{"n_head": 5, "n_kv_head": 5, "d_mlp": 960, "norm": "rmsnorm", "norm_eps": 1e-05, "rope_fraction": 0.5, "extras": ["some layers without attention", "local attention windows", "gated attention", "value embeddings", "hashed n-gram embeddings", "a smear gate", "an embedding shortcut", "learned residual scales", "skips across layers", "capped logits"], "init_std_o": 0.0, "init_std_down": 0.0, "warmup_steps": 331, "seq_len": 1024, "doc_mask": true, "train_tokens": 243200000}
Each number is 128 + 32 x the weight over the matrix's rms, rounded and kept within 0 to 255. Layers, rows and columns count from 0. Numbers have three digits each.

# down: layer 13 MLP down (transposed), 960x160, rms 0.0789, rows 900-942, columns 0-159
# up: layer 13 MLP up, 960x160, rms 0.0878, rows 901-942, columns 0-159
down900:121205153117078097132128159138123186165146126118136144144103141159080081113071126133163117142127148100129126132214117110107112160129166113134107154106083134142119156155118093171115105118133152155152124147139146151186201141163087129076133156094151153154070110126088177127151145184164151198053114132136136187135095127163120168099076116122104043097149132096174134106171118112147069117192116116155097037089156103094131112079095152167128168132075119081171118118106152132144168174164110
up901:110169107050093092125117142163139161096109132171127125094072102162143150099132139091116182094170195136131119105146100111172163101103037177181162154113124189116089068135095103122079135126128142128109069086143097115099109126165092151101147136146108128157102079107113071114097120149224150162139168116168113139130138151169130159136120171145144119155157090128112179104140156136131124179091132137158061099146112095126077102099143155121159129118118120140126118119148190124114172114134167
down901:144094160150150086113148138153083151105134127067132079146102113080110022190102128156154120169173135044108152155179115154095122074175150138098120147138201152116164174151101101119133109164124116134137114138163171148124161121169120165124153112144169129126095107109145155157147087148072126116127153136153121104140077155146178145190133091116111129111161081140187121108121111146100120055149152131094168103137152104141165086127116143180115138168150164133153200129078152086126133155150072
up902:092101135105143104100131125111051143110181141141099143136165149102139146179109143153045133100123061150110098153085070081143122171121090217136110086137058105099089104118148185114170084145076112108138146095104104112091118177122131078111163123134119117164135114120126190131081161139121135157170173150163145146141147106104158188179112187063159111133106140124103139123163138129128123143081097161139151170138108126107110143126138135151124121108112068113161142157166154116171090166124074
down902:130054159127113081088139115150136135169139121060105142134179124136102136104080139140133143170077118107080097105169089140121114142117149143116103165159126089118142119145162168115134101115133069086129162094144136164119164154068115101119147120118085069124109109104141211132123181160131068122179137091110163145189104109046152143128109136134158092096088109082069128137169150065131103120132108149151113172098095129172130178156125086038175067117133137135118094129151176139141100177142161
up903:138156119181100131115095090134110157032135156090155129098139107126121141097135092093084119119113070124149113147155113136104077201044141124127183139211113162175143127118107110135124121154115099206118128124070055183112143083095103181125116186096112118075129176134126167138140108057093187093126133087104030067105082176121106188102152162114045133199135115146099122181127203132145131112112144101143100097154208077144097166120107125046166120131111122148128127153150088134149101146101130
down903:208167149173146157072123146171090103079119102165151162107144212081161129157050139189148085072127078106138116173161190135117107117112122185138099133049155095066145119129156161104169207103232098170148158101141166116114156251102150067103120135152109094159144170148074108106127131149144149137164145145177192124104139090151151104142123083073113148095141148122149113106116075123157086116092142167136138101185140131053180148130158076130166033096161085110100134167180126122126137150137126
up904:130129129078122101107103103188095161135163104154070154166165168114157135142181145182105142116116142152130053139145098109197131138107135193087139136129047108190193169140110113129087112119100176115137164125162128194182195124102126126093132085139157114107145121051194112178118125089171074180126138146126069157110099138159062191144149083092128204144176147123106170132101128149140177158109104077166139125137091130086120121068128123070099159164085088126103141124070197104160116075073163
down904:107124115081127131084119132170124159160101161129120122171142164129106071044063139129125147136167135151110167110101134185123098128116168115203100140163146125063121125122091162081165089121174159161118188130158069078118133094109147132146123139142165085119056106110102107063092153109172184088120115084128183165192130069188143118147104115132081149150099078092107173096087101148118219122150117076117142172143137175125197140186116146143132115100134186068078072171123106104087085150133083
up905:128016076129119173146116117115094152108147108142105123157139112127208148041122181105106207093147045116122108154162058146140132124076091086179175106155108131143175086063124121116141138121108117127084111123094080131092092137189145079155102090130098086168093115169097117084137072115072171127128187150131158071156175147150109212138141120119106087099097153187155111136128152146122115188114118111083137110129220095168109148114185072117081117116096107108156133126122144142144120147141172
down905:134085109134120185131100105074083102111114107047160124160117119117055216072137098146084120160165118144107103143119122132122130105121092116173159089132129156089152169112147136185125140134098086133170161092078157118090169129162131109123132079118055049163115128134110183099060077114162103136120177113208190079169107130171107174098155123098111098120155126133203174100131176144116081134180144118141135102119134098145227141110121184181157128103085105108113156086140129122117166120150158
up906:140124094067104133126166130106106166107135102127103103139119123123137186149203090113142141176158174141157133120108130080134169150113158137170107154106077134160097085129127126136151148092167113090087038063084103116129123147102120130088041109152135149129140108108123078058104132152161080158149116148113128130145105108092117126147117119121121123081141168146173126115136187167113141152144157099144107131108138129117120081148083121141110115119204112120161170142122080126124114104127149
down906:147129122118115100125147171108121110118116147094081057160177146131103137137122066156121088137148173128092112105132111122150162131170132126061097151121128068214192151131140101131129165116145145129112107195097129090174116101129151120163147132161126124132085177140171125133080140134149137161195116128141118069118130114110098122120110086170233116158111134111171152196157153100076139134171106152106113162115095117112109170091167146150115131117143151145132108140068142116174112130129126
up907:136114177118150081083144149150087157115123108164122086146145160118140116160131167123114177099105141152167119127136102140116119139120148155139174158096133078111139079133152121107162238166190105125142100145087120106101113086096160165123122081099120134153124104147145084133187161164156120106109178101122106121163159138129132161161112122134159140166138143179073068116107120114071193108124142095162088125143133128128121141131167135125128082147125145196067137154174109089231130131146103
down907:139134130095125125113118146144134101110141136141126100118136135143127131187121092133120097074201115136103131151079166093148058144139103098154115110091130153126079109117109125124188127097081119190130200121155159158063142159062137134106163116126116092141106117149121162120126120112159109080153099111144134120162091198182107110140173108133146105088109124103136173117171090090154131054178140179146177143136098078157157090088089081133138130124079158179100120086086149107181109092095143
up908:092159112082134134080147139192114100143121095092147126147058140097107122109154106124129187111170115183094105119130111128131142116100139142093137104117111140128168164155154177147172118153118152115085082151125129144083145142106098126101103127115144132155131114123091141105148087134112127106051072113123165156151080120099155114213136137099163137132084112149072134121128127151118142185161114109116155108127131139151081132122162180101076122125095151110147130146147128136091065154136130
down908:144144141135131117161138146110125118094113106138141067124143152151171138142153139168127152112140102132098095155129150144105107117098157150105141116203084145157131111136106130095154159067180146201148225122125115152067161153144128085112140120095077155149160140150139110086162115116129100199148114133127170127162113108133164110090185124123125141119108124126180139131132083115129099101090147198155106120093105115126134124115169103142136108127163095117129119112152085188133131165193176
up909:075125064135126108106185187136113111156112138076116130106142116077163078117154154135115137079132165155142136110107092131130128124097099135171159115125144108111156129124175124168111097146143125082124098147107136137180184079136123091125101150111110143142158106105093080153153140105152134119093132152126116148139126151143122123151178132127115147144160104179148145140111115129171157125101115091125149116143148153153167089138219135110137114130093101167129123122153146134166118134100156
down909:144182186111134104174148181074119177138134133075121111131087150142123134143176106109152086126124151119087102134193160117120124097123108159095104098106142150111103101106155122092119109102110132155114121110127152154119127151085103104159129088149114101163175108129135151095099191158177100115161140110145148138136105158182101163139145136126109042111109120105111129104098128093091132127143101144085156149147084109092129120097099106139140102132106170137176168082100134154160130118099100
up910:155128107081104123125122089109098097126157156150145151111162113136151082113112159082126147096129134126168119097120088098169170134118130166118150109113077188178094157066125139099098147064030104078125133067115152081146150101152092125203143156137065114137051172103187098110101117128124120127119154101087076139116155140155183234130125136086090101126147168099119164071131143100088101165096139081149072059166141123158146115120123153104164080089100142137142099155108157130136128124074151
down910:074132113112163171147129047131095141148137149122151095109193183126074106162107070149130059178139117111125095109133107184146089169119142111067173171139156121165095160113124086144105147147130144099097177145083123087125176148149127149126185141177099130121180049150180135164157119180155183092049124160101165138077101139106166129094098123126131135129137128112135159151107157148078177093166138132134127075097185109138175151128167129166098128095127086196122109122092086118093154136118111
up911:143135114157185088125121173151134168166186122113114072134122147127145118128156152125130171133094137120115123105127130112159082127115104186138122146175076137119112089103157130134107128140088107110070140119174102110156169146163143141125125094124164143104103136109153157158136111173132162181107141151090133140137072137132113165122128128108112119152122177136118167093131142129160165063130124133142109046093116087126090095155143122109104100162115099185137148116131111167129113108133132
down911:139120088143144166160131145191117118060106089107182130121108119116168166111093107103122110060101162086113073134096131116093140146130112112116101151124162106126111085159085123097159134085107152150180118132099142113109118177120127142095161140124079126123182166137135089146087125151120104114108162110112143097123152181118124109109140140156099151121168141149104090108149209139135126150108122143173181093141127101130140125121163102105161136143123136141150144081074173179090127188130161
up912:086077104158132145088139118174116142108147071133126130126120156104132115168089110091124176123147143116147065090094113145138169160111157140117150119131137147148134117130180099140148109104169149099111090116139147103163099073173141053142136121096110125114093099160162128154129135063084070126121115130162106083154131083154120158127127118085139117130096128134101142117119138117149178149179123167155121160126062090117156142187133113113137172120098135165122142143107096123169114126145102
down912:092153186114140122136070124112147088124117161139112130141097158140106161136161137153132124178128140176141090160167105105134140115179142110146083161124120123091148114137120160161109134117058124083139182113095152108135185151090094117087123128161131144141115144076123140145129108145198140063086096146131136146172097150151119110062128128124126152087107117132103172156110130142133154122062130176151141157131115078124148089116106073161150073162121097127099149159170142159095156157147221
up913:117114160171134135114255135180105128092089088163078165155139112085193143123186129086111115090102156165131088139098065097164142152095174135137163098170147152114190067109114127087161157125165118126128135104076147031154091165137109099125075115132117160152117171072055065130097131112091180114148110099125094120119143121138138102102140066153099095108145167129104112178103173085115106100121121076124158128164087082091130143155202083094163081115088115108168076149100120098072110092117131
down913:128130119159109112194091072097148119110101207068121128123096144144095079142077141047119186149063152195065150148136155163132111166167153104187133107159162119092088145169133155183088156096146110170134146148126100159124151109132193164119124149115165147124084084124097100132096161128069124193166128106198114158160139129111116085154123186122090107119137100143080171146130129189158163101161101093159101086141054130171147100155092121111205152141123137114147146119134117086124052085075130
up914:069178197098183177054136114110098106101146109147058112120126217108127107072213117141140159127151143177145062128121130142145158143103083123177127051191119115224135077122149155116104122141163053099093118109111127090120181161105162091130057110095175150101147150095096123116085075054154132112142125097102098065117090134152100204114113123183134104154153102156059121160123113155131097120162196125161142143137199135110144100152074147154084141191108164100194109120179152069146066129103103
down914:095164166107107143088101102107136115144070139158118091149102111142121106094118114170068082149099135162187093103115143164121182110123103149124135141157081172094176121173122117064126051053166148130124090161158159124099108157116104050150089184171162135144143094167140119159115147102125193161200174074120105131071160122124074165087116116183179131108091107088139160167159123091089065129186125144134215144060076142104179139129145159195138116135107160124150069076124161169157127077163170
up915:128117101126127128117140156116153123079189107124160153112137141115149206134108138113084149110045152107163147146149087113094118159045089165114120146207107125165174158136176169085136115091160097137105084182134079135183061103133090108211165176154088104169146152092101107119121099088168041172145075117124131120151147120106134139143190081067169156165137157108103111168156165132151160143069126094165105146158103082149147171122138153081095121075113150128095146149135152152118136070119158
down915:095144120122195161148121098132095165145078142098104153149112088131065148173107139162146070110092072197158100152183157132151177110126129163159128150142156114102113087115083157121136144139159164108131097128068111110099206160152146078056131115114072093085116112046132125172165128155107090204101123114105110108108132137081158109102145142074090071098150112160123175109139156152098085130144132143131131103109119066064079118108140152146102109158119073063098218059099105159124111129130057
up916:092106157055115138136120135084167126089170087129099135089104120051157168090071137096095143094143123166160109170037143088140171142149142141107157062163150141100131100067132176099158170149145118121113144108093108129140127145157087058168148107086136103175107130125053133134168114069192162146125202107152163097135149113103129174124133170133097154193156133128117143130121147190157125100092178119158104137193165127154068094148130144112025122118108122071130098158109188143157133136148159
down916:071080141121079078116112110143177107148084122095150149195116175043117105118067164104070144106175077109155183134188106158143113167178115116094122095162042139121162149123110164152134106072140129169137126130087111163149165081107155149140139158111106080185126125160105139093152112112088123122101150106127133122214119081155129103193185130157166135101123198135090159150138129088151039129189040142135162151107145151137151113158117122132179145160153151106104111128152161183104091188102114
up917:115177098112128081096134121147065140124122114096181129121049119086149149147206096087108091097107142117157150102137098190143128157177145185099116126132107144130120142195136182089158120151151080114124135121150133104137119103115120196113088084119173099179152193138134118126177138103126094112122094095119084087107083182137086155162160122130137080111117094161097117119093196125088155150148094150140137132134112093119104147188106112131078104179077086181132156116153128162114097097161072
down917:172104167104178154142204149163121117101116153134115148159145104179157108186091126118140164134177127178174106148161210087094128164070146125141155133138178069129124130095162120168129124133133152150100172122156100109051179168230181091172133161108140112103149107122112145162128061151081141190131151102152183115136182161123137155123095126120103128110103145121118146108150120121092082155176079141101168138129193115162107117086124078119185136060098112095122107148145118118123130099088182
up918:124092121118112100122195126179120134126128108105086108108072160141098177095094141034098158106218182157184096178181117095133145149072127111084155090172076213143100127151110087135129097128120165079100111081140120170116074132089056065106129140124132132089080114114125144123109070105167110136117117147108098084097126080163055121111133129156073116119187166189152163192099137136077158175087122034102136108134150119139119141159131093084061147171085087163173073083119200105167082130098146
down918:149125095114136096099162124129098123140096138138094143150125156101081109130085140092154152156244145139157096154164127185146164130045149150100125059074176135102123155032078128155156108178136153161157210182194153188136117128143136176201106124080102125120142082119150113094133126179112142149098090121163145135184071088080184144145104148217114131125129090113165172192127121088112101121038107136096073131093149147143197105117145184134109139105073136146166099151106089114158127127130121
up919:117095167123154120113124113153098115080133053111131157118101143137079130163097137147114148150095124100166082056126097059151209110103132100192092084156100097146128118072140101141134142109117123114159103066128120116110083133109098178152111100088128102155120140102094125139108148109108167202137146106168122092112152129133096067165112167142105121142124124150103155140141144105165099131115145058082078124167204128109126143130178106125112164127102098114153117127098117103096143116137124
down919:162159115127147117180141141171122145133166136035143123108132138111139117168203077114130158147186062182094166149137161148119159125087143088122144147113143040186104090158146090144154106128145122144148180181135108119089141138145152112115129147128145097109131061159140171111151134139113135126138125099136115176138098106134099165157113155163139109152158133150129059109085109146105131159170152109172162191106109124071116113119124103106118150106155187080081121131112114077123096190116151
up920:145124073115124130112183126190053150104168133118143145117086164116169126185178157119120171065071139135093102104071085117139141123149137160133124100117123104183132129160159101085099106123108112061066130146098125141164059155051068098116165126140166106113087159131127107169076121115142116137127097119091094142122105189143102133182139136138137122151093117119052158110099169128095175090145130161100147115153119142105088205171099152101098156134107157079134092147143133168135109099164066
down920:115160153140158121128119158149093124094123179185160098155106098122141122237127162108144186115154164124157127107154090101200108114111138110145164096186174102098146194159116117117133163110141100115136133116184168106148186214203138135154139128094172130129104106100138182073144112165163105109150150156149117122128206101115084173118129112132130130202149134181113150152152116146098084159113068110177137149125126132095090127147188061182139100098137096152067163093111116088115136128109118
up921:131104167151092076124154142206082099138171139113063108117132100153186164081124151138096161088102114071129074103130134070157144106087132169077174139168161125141166152127119120052078104123139092097143082075120040058130107161107159117215122155138114192129121118183124151106054157075136086136193153106150071136097114149120123163143141145145095129111170131175193121125116122208134115121141181093160033065140175091116094128169138135111150116098162094123184111138162119116127117133078126
down921:144162116109152115147111081121147134069133118137070110158167106135027143130122151099189079146140152139169145141162092083146160103122108058100146190105089137148148089124085138083183122149133161144138099101109067117123115129156166113118184163096195118126067181098136196077160112108144107150162146111055117144140172153198121134169119142138118107119104052145107078073102182139168177084151141096155080102149181126136057118106134087190169160169154104144122171128113151069111117072137045
up922:129139087144104158100112121140154144173156103094114171116117102162146152125091081114159137161124063101101129123143074071170119092156114135146155164124101099120126155070106112110139149114132114118089153136135156133087165140133160149099058068084140162106082137144098162171093125138137094142115166120117135133101117142108092139163129139154133168114112111190181097122118112162222152168075124069140153108135144118110128155135153125142154139152122121174140152149109102130189105165175124
down922:116136128087145162118134105175088123116157063137110065172167149135054140136147152103128120123147139140130144144075165098099103151109135173113107098112123139118118115142139173114096132161166130155160111129067143081116148130128159104108111143110100133086113108169144078163105136129106130091120097081086151131154118162148124078145079132074103099098101107162068107132148131130064082133159098148085117172157154200100093151104105132151118119090090202104213122125166136125158076097135109
up923:131098065055138128120097208120112130148136090095116137152089150148162154120149127161090112094061115168113164095154083142115087137081164118079146156138125133143098095144143111109123111113106156120104106154154060185169167239144076156116118094122151184110125126141134127119095076154106169104188160148156126108097146180157141128159131155148130122144110152139086124140147111102167101102065150151205114138162138118148138142137112122136154168163125099115152097162142121125143110122108122
down923:149141138116140149155143110151149144060092108096097112101146130154099101114067085150129129130136136102181167111062153088166113142134137090132156110195123108089137169182153154155099160134134079095077168122149162116085126113139132126151163141134127111135056100144120147178207130121085094165110119120094139067096119120093155160161172128137136107143089170108171164122090096121107106136164131133099160094165216194117132164077108110135129091174088080151121164134111154125156159170122117
up924:151127134112137129115089164144129122191115145173120159132133154097098103087148173148107113126095122167167146086125109093112115161140151106144136119121078136143158126124140118168146138085076101144126118044135123143192164078083134086162089109116174124096111160152149068122084109147091157115147172071077115116151064146151116146192127105121153242158161122131144079141144137197114131161094200115164098134101120142127102141141156141135113102151186129158137063157144110088071081070058125
down924:196113147141139146154119117137140081177113141115046112142133143154116184162114116177118116114138112131169090102118163095119130155095153089112136186151142114134119121142105150054128174077169153125149161151112174111136073187114121081152115126147155123135118133152129125152074182129130148151125127126173173098115164142094167125136127068169177093099131122110134131135144083097118103141147131122155116230140106215158189141094146131079158088099133141155112101110079121162149216062186127
up925:082130076097167177143123151109108186130176151177080100148127161136103088109107124127155139119188142137136136094111113110155138145102113125121124094123111121155097108068147130128132093079103103050141097083083040097111132099139130105132088172131167102139147098140125150066088152074125102127142163073119118106160098166189113131082102166190126107073118165123178072171073138155181114173137113090169102140145118110154116142084148110106095083107166119183162184133141085089141120124085102
down925:142094159142130119194115121085202094122075153146116079075096142152106115161128152156199069154142153152131160227128132128106130155136143147117059116135105153134159155143129104135116099101150148180143131131129144164069171145156072132185186151076154079139059128126171094076131142105108129131158121102128179108119148095140129137057125108129171123140113117134132140080176133132113186102147156172075103169162141055081122114135123178187225157164087132071160125096160112124099111115110106
up926:088140116113185141081096100144107109141145091111112093102084141078162137081176106105075164138079097129173097065157114052129149173148136124123132132134108135097093116179147102137076189129147140073095092104099094167143082158159058108113117131152139154099156128124108139095100148096135103092149080127130143141095166089157137110186125178101104105123116163150095115120113102160142100100112133148127088132172209091123127160102120146073119169163200108188136149124152165149153131140110151
down926:167115156159110141120125110116072071128142100097177140124130125143126123141106105120108122141132150111166094129159157101150107171154120095076135128112120178058114186137143154100102112144117132144134161174105148145218114150141162191127185089114123146168083113186133134139070157189122173109118154114115108158209137084080140131154107117044129127071161136094084165106100075159151052098085116139096117172121184149099136105131103144106098113134120159131108133172165148141103064132140137
up927:097110102131097161042133090167035111169170141147089094154129139097134182125098134125126143136151079110125088094133132150108112179096103148113117096160112110191172145152151085149150104113101037168128137128157114066150105183129055126135148130122176104111074181146090106128063173114116094115148126112078084144170085193110109187218105186066127134140092112143045128091147168101203118083129100102089168096150155096097124188184157116066182144151113173083102132172154121093146137120096123
down927:084145114176118115117103123128097215096125064122168166104091103072113127155040108124127102148103179084162133084161178146120135141157172107113146084179109108157162121086116078126115157086163162137136077089157087104155195155144095136122096182097107030137113110102093181126121107135099131166112161213145164149112198131112068154051076133131125084158080096179105158081226128106153189148110124122235180098102139118172054179144137122093170197105205106163157142138093127126115147107121180
up928:130179122126152113120128196184091124075110102140090076056097139121084162116152092161082109156192140098124160082095128158115174106104184193175153109120115091167157138093164157124124167169101094182115115067116135115147124107086134139156157102091158170166100129108106131140132110166141056181092181170098091086153080116110166098179128164118121169184174049177090095105144177151131111154137165151139047086162119137210134104159138140107109109179194143094117159097122135116108128111122076
down928:156120140158169155228107155141071130191168173112150081129106143109091177106142119184142067104113086137178163053209179210097142111115153167105142120142136101185129149101107102167113175062089106128161171179115161075152122145118077109170143156129100156172126126087145174190114160182204132128102077114127120148094175107117107122143152109117177183138172105098162181120142169120131149179161093126121159193127094162153141047103120128114159125125153122138063086125105121107096192175146099
up929:125133148143161163115143108082102140160131111137127107161144169107108185113163173147136206093145089161096085113137130118134066159145140147145133125128109137108080139118146139125156158101159151196088092111102163143097130096123053145132122112099126097128104127106133058072177092177103146148092129118124135098122156116162107164176177129114097105131103148101115141193122129127119123166108141098108121140128066160112094095144158085170120105164166118134149135120108138161129103085076080
down929:131148115101109162104129116136163169166151092104159119147159157133136159113146139106171135138191121112082155076091110118127115082158161125134109125096123148142120085081156110164140146168134127158044148083135096131083147101164133125105128116104141168150036102117177120131131123127123113144156119143143168128153099101156163098094111155159072154165067106161140162130083017163136086128124097118098124158115140155113079112185104161097118149131118151099097131206146127099112136179144149
up930:159139141092146129075168159097097156176081162132156125074112128083169107159116120173113162130159147121089136120169106132139105159105151119155120122188137088112107154085142171131131134157115065139097129092158193092160158202099144093172079121088098192097152180159127100189045124136125113144199161173126112080124098185151122135148160136158170120133155047145101179132166152100170150166102188116137133128139085104142181098163155141134137124128186126130079148139098178182141094046111105
down930:163122149172126154073112125146072162102141167063097120121146087132125125160119106142111152043158120082121115165154146112086103110135096094197119040145128137086165138175175155165069174153117138164125149109140134088128122071155093119113143171154072096115121142170154149116059154164117070144105208111141125104111132138116105121136176178159131115133185078091115130100114155093161095105112123115137120176100023152117108168129107097081147120104111123167101175123051161142089129129094196
up931:138211122104098144113158144145094148097145126089046075179137149138097093152163177107169133133140088118120104114061139186120127122130140144146185101142113160104110112087171148188141137108126162102068124112079105116135204136118103171106134158115113111146112116121131145109135126148130128150139166178116116153106157124099137085105109143115101123108169173129147141151142156168198153136126103153131139072154153141111120138138175148156122134159175125152132135128131138126140121068117124
down931:119116100167164178141170162171139097123208075108116141100117075075131090175124100091160124059099153092102141076142147119144097113138132096107154064134142165135160163127137134179187153121099158132101138101102109140099165168171145150089141127141136073138123087154139146111080166145152082133127175122152171150075107115097163120117095147095156127141150116157092128082095135137149173115130129145117178104127107107056125197128128160090139156129108144125143129085082110154145133136123149
up932:164116119122140097113122089166146145113123078117138095113106160122098185093146155113116117129137166147191114105133145178196162121087143137106178142091090147128123121091118097128168140115125153109117112142102073171122170064133111132117150150161162152101136152131094149179100188114142127171093161138097085111116126118158110113155133126119137140138134159110144116133083129103163141159123113092134130119176085144171111108061115103073159144113110122151124152151061090062126121155119111
down932:134159098095104189124077125139133101168091132136142147076152140134130149117123137168126163115109102166133094136123109079145131123156120221105100091127117129179159155148154095141125176162103101119099177147134144097148106099127138177123072114148110115155127093148162133147135183094173118082176132119110154131055106144071090129130097133139094117114136113132159117138120127097131124089143167136140139142180097078142053101106179154175107114136217149138099108123127199157105094134101097
up933:115135158175188119086122115139091149154127174133042159090133169096136140109164159140142099085076166120168095135163121150195135164109115160076133142084110135115103077137124096110118179127102176057148150147149134157213138180126111104091185134088116196110181130108163111139107090111121161146105120183134090134124094119124133156132189113139119124163082096159091198163081157107057158141121140150104073108104152115103086100108093153113158121191147143144171140162169117103126084111055122
down933:144087155156115126118135191086095085106097074175124126140155157065102153142098116114162104160192167120152098123132109172095124135125091121086042155094154120158166171124121109140130130118176158163113154100082139167110109100157181165102113147172139124158129176151207182171154109129086155090122127116082157103136126108110105087176102116100171143069154138156191165069086125092134142118132112141101137170067134099133112154088120183161088180083148090132155183104087127093138096135143198
up934:119121117164108064127129162111123108098124125169167151062120153144124169120145146107096139110140152156044162155112123079149085144077094133108131107184118129173091128167112115132163156118117151092182088107096103114102156162138142115154147097105130120098099123055088098119118158144116123134158098102113063158190115165167120080136170147111152162100129100169147143161113138122153128142094151121204151092189149099117101128090151121121099084135102120126175149096180100123082026122073106
down934:165085054090161125154099097134144158161077098077119092072092157119138130071120167189117176097071111142132191128144118125121103067200105125107110086075127127181118117134095130137119128144139122086106132161100104110097146158107088126158188102156079105137123122141176113136108180139157147117137091113145114117131132135121121116143089087146159131097076044122132179153099117124118075136123171111106118121097152097115088102071046110165077127161142158108108049170120115120087121082070159
up935:100065082135114114100134128137086190129117120144132159095086121089121168164159123142111160150142116097181105130129094129090160132166149134093119103184122119101127169128173141058118148152116099086089108122123113144164079132137134140148101114096170158094122125134120126168174143089082082128110146146189144116143161135139145069090082129088150147110136139152192147151106141185146186115135139117173065146108141127174142207127164136082118135151151174116149149108094150122160095184116125
down935:089157166093143140098127179092117104110143075136136113177186154117145086120169165106098113109121147145179161132108168112135130133146152063150111142094181121082109101127100149122137105145137158140134122091166128140115205145128095126113135091118128109148122124157127109128095129160128153158128055091079146126102125132169132178202074134149187165194115126114073162136123110185045083180144136142068127217096106171151178097084161154134073155127080150150141100131108130105133150139162178
up936:105128112161124192142145150121144182146174079112160048129143195134185210107149177129116130161110082217161145137128166083123156223142154136153118138174095136088204123139103107132085108141135104120068134131117155058115138143137123191087128124123105161121091135119110067129091046179173151129196197129080080118078157134137155109207122180091164177168100111121064054190134136171123111153159161135170150078134182112097113122140155054171083133182165219133158128208122107141173122080138071
down936:130178132135110151182128116128124148165151111075147100128178173177168199120135135137103063119134099119131124107176132108142144094142135110160123158133155163091156098129054126139149065172128124074170168155162092111151184091148108101043144180156183104147087125053086123162077116188110117174094176074089061056120133080114077168096120142076133151099090122133148106141178060159066146166169120109131125091150152099121132185139145105166140070151143189134187112118159159141207206110138208
up937:133155155131187152141130147112117177163189117106129105111129153115147174098097165100130178097101175161139103144120119114087119109141105185169137175089133156097074086115141170144143177088147111076100156154135122127148115146100122140103135122121168151104149142088123088135130104132132151115158126127120076140160162102117127150109113148161100114120110139165059078080151159105188212085091205165169116076155227143173124150096123170143017162157156071171084111109095140120088116138123142
down937:129153144088181151147166166092140142098151124098165142084150170128194116115089165193162106126112108098181137125123156114091066089087119125120164117127136122120150106167138131146169121114113114143186164137094117124192167141151139121098121105235133079124089157163172115134114128186124090133114095167136120128105072071135103161205105122085109135127127138138141057120134141150092103066106070161117137147125139082107158129183081128148176167179085151075103091134156169161150157108151153
up938:109145081092150059127176157117123129120120094117115103111099117130140152131162165096159172094149140115104088107128115124086094113152101111113142132142065110150154125165113107170111132105149067068165094128073126140120165131130104142161153159099099138136144160087162102165152149073118181152187085170105115088116111134153071146164199137109178116120164185119112139110074189143146136135093165128141121107181163071146152121105156135157145096154146105135100121125133119118178112133115138
down938:095109162123134121170087116104146137141127165109148120144123124180077120126120093118169116151158085101088177141143136148121134122171131093124159215111110090129148122176109099143147095161137128173105155134140117098107151126094142151132161116127170101126158121143149124128104107187152154089155145138147144164184185121160166089086051136151104152095117047099168076176147142131103081126108094160111108120069128112113150053131128122136120127118076114116164113112116090111075177106120131
up939:123138111109125092100181108131103139131169108198086127110109125143206066086139160112150107079178185168152071178139121159127168135090117103134115068118112140118167079088134149117201133106088112076158090144142135133220131133068097058084123152152098101074108161152119102101165108080118106168117110109096142134168096135163125160109180153093167103119176159158147123107098123142084142179149148118098157121159110112191117097121174163152150139187103079131076076142115144087105140128152114
down939:147155151138127139143153149101154144138116103124134095167137126130112047136144150136127118087110114171152087125123126145150197146155121138061144143202123074094159152137129132115146138045183183125146115126145162148057121039146132139128104123139049113166140159129177149110127147156171109095076069121161129151131117095118109095144131124082103145142124125160064139088160084121107089172116115097084131137074089126146115097206130089162143123124126150103032126089089090137103165164157109
up940:158098088110121121119152093136142141080120162164069115096148164130169117106135189120112160108097166093149130166165102130103120121142186157129163084091072156144132129066170106131176122151117099094141129061163158053138122081123132113131123163136198166134164093099108141155144132103155119192128125099142078090137059084151170166111156142099127110216128149166159114136087124099108151152141084101133122092127107094094084125112143117118104107202110117129182034173173111122153169135124101
down940:204186155082113148125138099114112081158096109153081113150167114147134082202090202127084049151133122143132131139117145127112135063124122154129129131126160162159151147163114147139128096117132071128126157170113101172167099149119145119198073127111132122110107094172119078198159080086093146155133170065120146166167135128114145105086137161106127126138137139146126172137112043059074192148143119135092108155178102181128133102107140081155152128074105084099091114141105119106105129114140134
up941:144093127121095203126104118072153158119157139153127102132127147091147105115111176137135133130063118158148127139150054066152154149091134109147123178104099156125102087085113130150136116134137071050148113164128147134198104118154116173107128112081118143116115154076122105132101138102159132136122128201136085146067128105143114161134168159173102178188110114165111118139104124112154110140084112115117131037134141146119128127129150132074135171179133092142177109141146116074122140144153089
down941:179126156118166123071089158158158075182094109092076152118169107127102105066141146103172123160136128173123100121127119133110100129131109132170091095143116181146087132104147144126186099091116170148130165136095133154108151093108112146122167118124153130093148116076114127094099152166170087118172140140083097113153154179098096136082113110083102110108127112131100216170139162091094087138088133130117081115157143109147097089108162139151116139161141124090141104153093198146127071057087094
up942:150174105102220076160104114128125163147137171156120120174119128122122097126097133115083143077177092117167141113129090097118093110111086159119099126162097108138134079094132157139132173177141186116145115156107106182103065110146081208146092063101214083179105171135165117124119108112078127166160132136136121064208122157129130165155177162151147143183099141138118084126101134110102149162104123124165110076160174111069127120100097130033128162127128112167150140167153102058148101140170161
down942:137164107118169167169105058082171127134099107086111147109139147134075166162116144129093144109159083117096107114129183140154128117100186127151107146185154144174110135118148212189123084158182162057175058185158128179072177135158134186126176124113089133096085110161155142163115141109158091127135130064102138045137141066135195111108141116108145103151100122127102157190170157139117157164128169136181158067111121091136126113097136166175152159119115129188137112121169143091086151115108138